config.toml
head_dim = 32
activation = "gelu"
norm = "layernorm"
norm_eps = 1e-05
qk_norm = false
tie_embeddings = true
parallel_block = false
beta2 = 0.99
final_lr_fraction = 0.1
batch_tokens = 8192
Each number is 500 + 40 x the weight over its row's rms, rounded and kept within 0 to 999. Layers, rows and columns count from 0. Numbers have three digits each. The size before them is the row's rms in percent of the matrix's.

# layer 10 MLP down, 96x384, rms 0.0872, rows 0-95, columns 0-63
098:518492555522537563549492429568512426446538460442432553476531490521590510484490516574470526463447521493524518479530483511500402557465532532519461512541433489431470497499526483529514465464411516
104:525562498481577501574395482453533499460548473518491495481555542507491445484493570527522477561516486460538506572476445512424500492509578511490506468556460502549478499522421502521601507474446450
096:513444514530459511493555528509431478543514506489539515491536490459508496520478480449554548549466464498560466497482457575522508527491545448542499484511497514518499493436530453504519571448487502
091:450494590572506493472410495475541521467502507507557519539399518532532533532498414455510461561514445486526502522495503465492536595464405575583508477494522464543480570453537500526512471516425481
106:472478490557555519503471514488534490462451468547441487495598526486457428491555461389471432530537518477519508564501554446482508509569524511518546497490552515554504504541595466479524477507448538
099:474515490525537592512503521479491433460517484516507517427503503532518475565493578538509450451462617431451535556537511504529535561531485490521429550532501476462484449455481465476482543531453473
096:510447497512495518481525468530444532456516502456451469445429480510522394458505520588510508485482503512583532480503532563449508525490506515436450563581507489452523461527460513508526449494551515
096:426480459567530506554536518466505568575489494542498494471501458491481467507499453464454456561461450495474433474478517543482484598526476585475528479517520469522502489526614498513508499541457497
127:509460510532535514437568464475502469469516512564545428492520441509478476526518488476427473499474505504502495503450461480499467499517520529442406446495482471429495471508487551532505439430522462
090:480480575536490517542528551456571532466439546414487474548449544513511485557510540561494455492483551513426545533471536521564478476537494537513489513520515482531513466534550477522546482419501530
098:525535470435518559510563463570424484493452483492544524478488522481508532497563513479483474525469506524518441432466430522560481430487488543485448504457473496516509540551502411521548531501503539
096:469511510507521512495556508502519500476546476511438515573469552464592546530529456422396516490525540479510487488456554435502429513502407552504443463460505557529443474542517465528487515479563467
094:487509507430469513482458524490509490498534559453439469485560472584492548504466434535488492485530503513464486504493512457466442448502474541468573473444462550499511563459524460564457559549592520
099:538465448459412473547540463520453485517446541499422533466523589499476503522548526508486518493436538510549517477489472536490460520508543426505469459500511449517480458447478452507485400484530488
101:495512576537471542552591453525449435477499460588462510485493570517537492511487478456552492496549512551475492465460445548496573434486473508488444493501506551494544483497485462477511514505551528
100:543474471475460376501498575530508480566478546438420411535569445536492493522529531486532535493503469567429473515483496441514455514520542505517518507434513519472468475533487563474454542542522513
089:527531527503453475442513490499480557442487554490519535443502462583537483495488492590518575519498568481516521499459466507483437499502525519433481461484531480532526498453480496452404460470506484
096:448539516557490508499533475481516449442549556443540543499451516577560519480567479465503492496462470488512495473495483551498491585448562525488487462504530535477500496454471479564501473453473533
096:598530542460476523492502475551462493534453529549534539489407567473449528424421505486481504439551504491509506472521528470528564491479492465499498489491527429473471527437455470522504490528443558
106:516466473469529429480517445515478552516536508479480479536522533466528511434541527474567499492559477522500420470456523529477523507467509444525528470486477499529493497521439401507462581559515513
098:465493515456516530527450522497552529502488497554482451516511495459463546493486493551498488507502463466490557507518543526535471518508478442536412474480524497502597435515506475493502521513557430
097:492484487483469543516492512477506491479498534594555506531597498507521435497457525436511473513555535463578495456489479564498430557542490535523515560490507501573408514509537531470531479541463520
092:481513585524541593555458516480526460512550502488505495530479549521474453475453531466416477541479519499469515572491507491514424512501484498488502441533505496475472519505531465522514474517477520
090:538516473441511532499551449525515533493527523438520558547521525559507525467484554511543509428420454562437483467490505474503526463479494454453535414485483566503476548463508498467512507487520408
124:504506475525503502499408534501445413471486465491487479507525483455540522561525475592515529507485536474503487511471492455591490522373503531396571528530518455479454494455463588481506513495578484
096:512509537461429556482473506506425445509387506456486529494567482483468521464439498463532453552497442513465464461501438462614472556512548432488498529523499458508513419495435486473481465530557463
095:444538532544510422529556531450464504433489504560489592454512409419493484453438452450481445501540470456461475465503478491535529435562432508497554576510517502472486573514478484473529547539479637
095:464515498500525494524569549466499422482561475579494518480529486505470456502502487531434437527530538479569522503487450438465572413501506550563539465500510463527471576455466463503522538540532506
105:545523563548498561534495521485466496493463495559551500522524440474557543551476498594432550446537603523497489488493518495519482448513534557453425469527522529434417514523452516508509497431520504
096:515495511475503443456499510497549503538520450533513536519501463502447477486456535510524513477538407539486535505516501554518518475486529453506528519461439528506458525549494474502518399525548489
100:502512441500496513439545490440514591451482491508447564553517495526476563426520605490467529492478534586560491539451530503482530467519500507474505553506498518504502524514571555548482570548422491
094:555551509448468532509480457545468466473549529473443439518441529512514558415470431507490404406526444540525522445498487474501504403492544449544514476514470499448540475547477480466463551523514482
096:497565468506476519487524501518534454562461505452513487539430527530494447514418407487456547522523456448482503500521570539471426577467496511503494482510585560500560447475541559504538499445479472
096:463476498513485481524500475517479511553508477462532399539464459526503503510458534524479485435594530544473482487496531462470580489473442597562425507548535476470504526440496460468430528528475429
094:565485456459477478486516547502503550450547493515492541558501496415477493536453513543442488454462460464487495493490576466546556500566509495475480579557507446573564501537555429448384489489461520
098:479525504484450497510508508519499466475518499499511520447474430497569443490488480525482586467504521423497513460513504552524567533540471481444555515488439539456547482488481465508491528486485561
094:452452494491506467432518422478510516498491485458532487492483464482467471486513509497492499539502542493560495487505430464436504531474443519421510426504504560439567547496524495521521472573464495
088:484514523533475458439528483533532466531545535521455587469525513438505549494495450507441557495434453531475471564483561551498511535531549428479539534461467560495497510535520571469419455509436526
096:473537532472582489440469493454502465539451495593622493566414543470561542503519439509468551526462522515551534457494468408548496521450482543506508463430518487519458551483533543518489519527479432
103:523558449469529489563570495498518510509493540488402542465507470457527516498488474528541530545504489550528527482491563514569506489486548447499525445515427413508525429595475526487519440467471517
102:520479523554455468531441448531464539525563507539491372518476563365476491513438501505499489438451484501534512502455446475497425460507428504500435449455425453549508535571442487466410589479470588
091:453529450535522520503489518502497489492491511493466518524472459519465460507537573485476403505564505532476551518503552584477484571542550527546516497439505483458476451482489487433517556560544462
097:578516485440478465545390417553505494467477508524469521444516499438457482468479532479512451504433514549468505485547460428434444455449551522467479526482471496479501488544436523479474510536442512
099:553503502572459536431555471516485542543468560538522430530497487474473524523494460507462511495492541446518527447562481555465571511500505574465489479488499490482487496515494476446510474460517517
097:537474523515518506510494493515531557485587575433604441482487465527480507550525513531498545505546519485396495556507487511539551443448500486489492486486527533490568485515531483529492551560496534
103:499432498482513399507520535508466478514506467539526454479488462533449461576543555557546478503492502604453541440511573460468483417553490509523491499532483583541519489563523473494502473495497480
101:502464497552482557499493438543495542474502461515518536486470439496480507498517454514476512522475532431564524535477496588485536551417506426454465464563499419419530525439446560449551387543417448
093:500586522465469514507467441475488531540474519547508431537455523454538498481524534614462492512568474503471551520531522538467548498474508510480570482520524549497503557521493479529470494423484496
102:544465486537514481512469551484448489388464481499531516485534493553463522479449511505565503543455505508494443504496502455502560461500460511483546471542506527506522529543491540474553520497455458
101:463413474543484446562574509472528493516515461548523444460498442529490589581548510431523491510476510536431562453493536419512537520516502489505418489485524507503537440544541539481516508557568413
099:475520406469536539507463574483520495413538487381524466502617424469444540512468483437461434482532503472415483541468542508507461485564511515552459539506545472524470452452512536498492528532406495
104:490513491506526481485460502500496469549550454484509451460479480458581487543454556480529487507504572487485605536553449470484476509508520505545498449507564482490454519531472510536524498479475493
088:535484518456485473485505524533536564513528477488539554506514545547505483552500450477520518407468491483471468451493493525548515516471538488529414480478503473541573435453531541454527512468475481
094:460447465458511408467527487475499468508495487488488582458516507512494499488529518503548399541524506499550407451488486405496438481588503571551507502497504504544464504536542516527460469471532510
092:511604521527500536447531482512471515481556530544573568511462513423427520458517587492453512427537522500478499493531492445540556442606456455519490528495524501479510509437489529490521588509524438
096:464497505550473441515438483470575514456473529485507417517465506500452498544477488488499506542544535477443562524483427529477452517475539500451540541515510520541517522520505588531505480510490516
092:463498565455499630448408564485497443450531468571480531524555561469620462475530480441513546510478437461412509507544532524478487490547548438457477504450514500451466520495457553497533505505431460
089:466521508527455492478472526509476509453502510459521533527508503522509483496505541425527522493565453466564542506491387559500489515495530477500504550490519543499441522459528584534498471427498488
107:511456515516514568458515493508504618581498471490547412563505498572523536505485448495551517549515415456520510506557482511495540520488407495521527557526545537578511494481549536451568471511471538
100:481522527467539532545491518476557431434536484563471471547492522444468576487589535433507523498486520460468503431533502463488432545546489558494496478462524509482498494493464467545409463555600472
097:481522529533480538515500419485478531585542485474477546471498557503437508462536524587534492429482549471537478474514477604516488504478548487501560585426478538422533453487525508468440413551542470
088:436452454528503524557608485483529511564448545444585582542450535526567510552515485584520519456536536387485462529500518502456524483538584551445463480486517433507580427462542516425519430441532531
098:484512645502507471499457527454487520537419507535499459470527469556475458505455468481482538420503513454514493494473527512477497453553444453520458511527485575481484510582523418517464456502511466
096:539561558425498524468466504550455503517522425535467461478543476435396453503515505498522541505523509475534532515518498556488529445465546472519587567510490483500451484448506490454508531482599493
105:430554449545509435428434480446475487419447576508493454501457508498554523502500497499551450540449570488499514494452451537535513529520520464496528525503600487542446446492525527571503500408505474
094:510517515550531516455457509422466442480488434548518438434501544515522473459500471536462457511481497571500454483450441530473552489423493524542514474490614454486483507489491522485498500486534461
095:483500489516460505524470532525490547470497495522467540570491512552440451521445420521455529487577458575444486481562543521556505431412518507478558488480504500493434502500482543495461426510491452
092:529500537508504517479508464461515496494540503537578468470469517458509551539538460458463542455462521393442454506493552500472480580507516529533470537579482582502526531485516525522556541515539469
101:532514490470505501521518501499516476486482474401452545471448475487528537542492476519483495492560437504442491537517508522486511530533450528546417483490432445444509493440532485535427570465558509
090:479513508568488436496522416479504494506505466479509445572515519500514511436551416437485483520519410483596525493513496544480529480459475551482517489513510526543461493545431452467514504503441524
092:505525549490536468505450511473578487476530469542441484505507510520462441532535502511456485518532537524533507500521442543454511576540545456509475513560495465495524501497531475561523463512379483
097:479461533561566492591399584485513467541557492555527483478580542526472500544467479470527544523478452470452526549478515497495500503524500526587507551520497552529560503505535505594525548482505463
093:497442461506532510470544557521519496474453505515579484524497497547526442565487528523538494450481563497565467582517529476446488500549493552486502468466493468473512546443451496550480516522529567
098:489472469505494523514522453533470506531447510466422510453527475480518563482517548524470537485504462496463441456506476460517528551449501495544546531476498424533508445550527555528512513475511497
098:511537497552436550473483466506474582554546470502579507531500472534461450497484492522539462546474497535527496518520480506486576525546451488493542448484511498493476424475448473523537465472474543
091:464509549499546497519516554482475534552497498499524571461469504449463447552456526558474476463512489529521511551488529447450544444518473430511499523472480487518511556544520496467495567463468511
098:551502415555522572499472496513545437578492470538488439525532452461477465496546450555450477526454459588540560497508519522549444510507478599504540422526541471529450441476543461455490452496573567
101:524507512474483443555513575501542492547548496399445493470544528489560548476508525463493494525535459396586591514473482437424557528480471422486525509544512414537562458472495500469557524445452572
097:459501478510573475529528519447549537530502494440479478512437613486562486511585537498521565580562509445417487544498563470447504485543489502512518519475476541510552574580447516562520519429478551
094:506505440362516499525491508466591526520542540531500500556440480493471578524452512545489508497465523596567501489448477515490528539479522473579465449537502503527583505508564523490477428556502459
097:480510389487467505413501461467499472482442515382524498444501479514502444513481490465489534439465464544450472454486506478528491386402554512453538447477481476510448536546456474495440485541468455
097:508507498509481495471502507523378509549472489474491529480595418460473488472450438521483495494512539423543506537539506577579462532530551518566493530499459474445517548545464507444530439453504529
089:502487519527478472478453487492583473494498555506466442502481600468495480498495539510494440528466513496530486488501536482459476547450478507497566505488495540498526531560563514517484464468471535
095:476459541487537483469546447500545529504474500533433509458546464558564511524489509414490472453450486522491532569476475448487513501482475538491478609499485511510506533456529504445444627498585542
093:490452406517534427573535505522542535513522492474505523458518508481565528493563502606532491535479499505448489516506558515451531446480468525517471463533489509474491499499484506456434494530475459
091:481480446531476531546469503481516474498494518509420470536506459482517509483580477516504489524517473468474478535518584514532450492522521479529507440512497491550505443441519551490514475490489467
094:476488529505479449465483505463484496445472538455443487533549543536492484440464552494566508540483511520524543467486513511563527559450522416475513518485484515514517492513560551478455505547534500
095:436550509431538518547479509497462524514414552441487536493529474517461477547524482490529527534465466537514482463462521439442542521545511457510522527553465520452537533436418424528494535517518449
099:463439495486492449549467509482540498523444469513538544526464440528431494447488494433526427536520449606484406480471478505453495422452491490517562496499555472513426569558461454569441537497461487
093:491488505507491436532436463532494514451498515536491518481421514535513561451478465405528544542448484490529475505551482482447500490488452448463486427458528543544435531427450557479528582424535445
240:629489492478477527450525539658502539524457444482530533474503503486514552467534514482520542494445499549476456527639525533547486457501442452499537492454502475497510497480516504484497491515534518
106:526499458445511483580512506521450514563504489490493480454492552544496467517519499460478515528494516552468464482506484549504494470518445541463482576450451489444561507418484471513492449452554447
106:513536485448509541451578498498508502536574484450496573489505545547477490523517538475502572462489509470525522539486486449479533465491551458508473565556473516481436470487524511525601532540605608
106:518457546447462485496551506506466522523538585515575609495456469580539486507481526510462506416457528552556476524514486553529525473541501579501459495490459564454523520528467365532545431513533544
095:497473442562466412438496510486487517564491431503432503475520495423466542460497482465599539547558490493570497470503486331540413498484487461477537530474537495516508545567518571466525525525483509
101:502487497448507523483505557513533484470499554463558497590425530485524516471548552551546498490527499425475543478472474431506411499485502452506479527460469468559438489503497480512518531537428591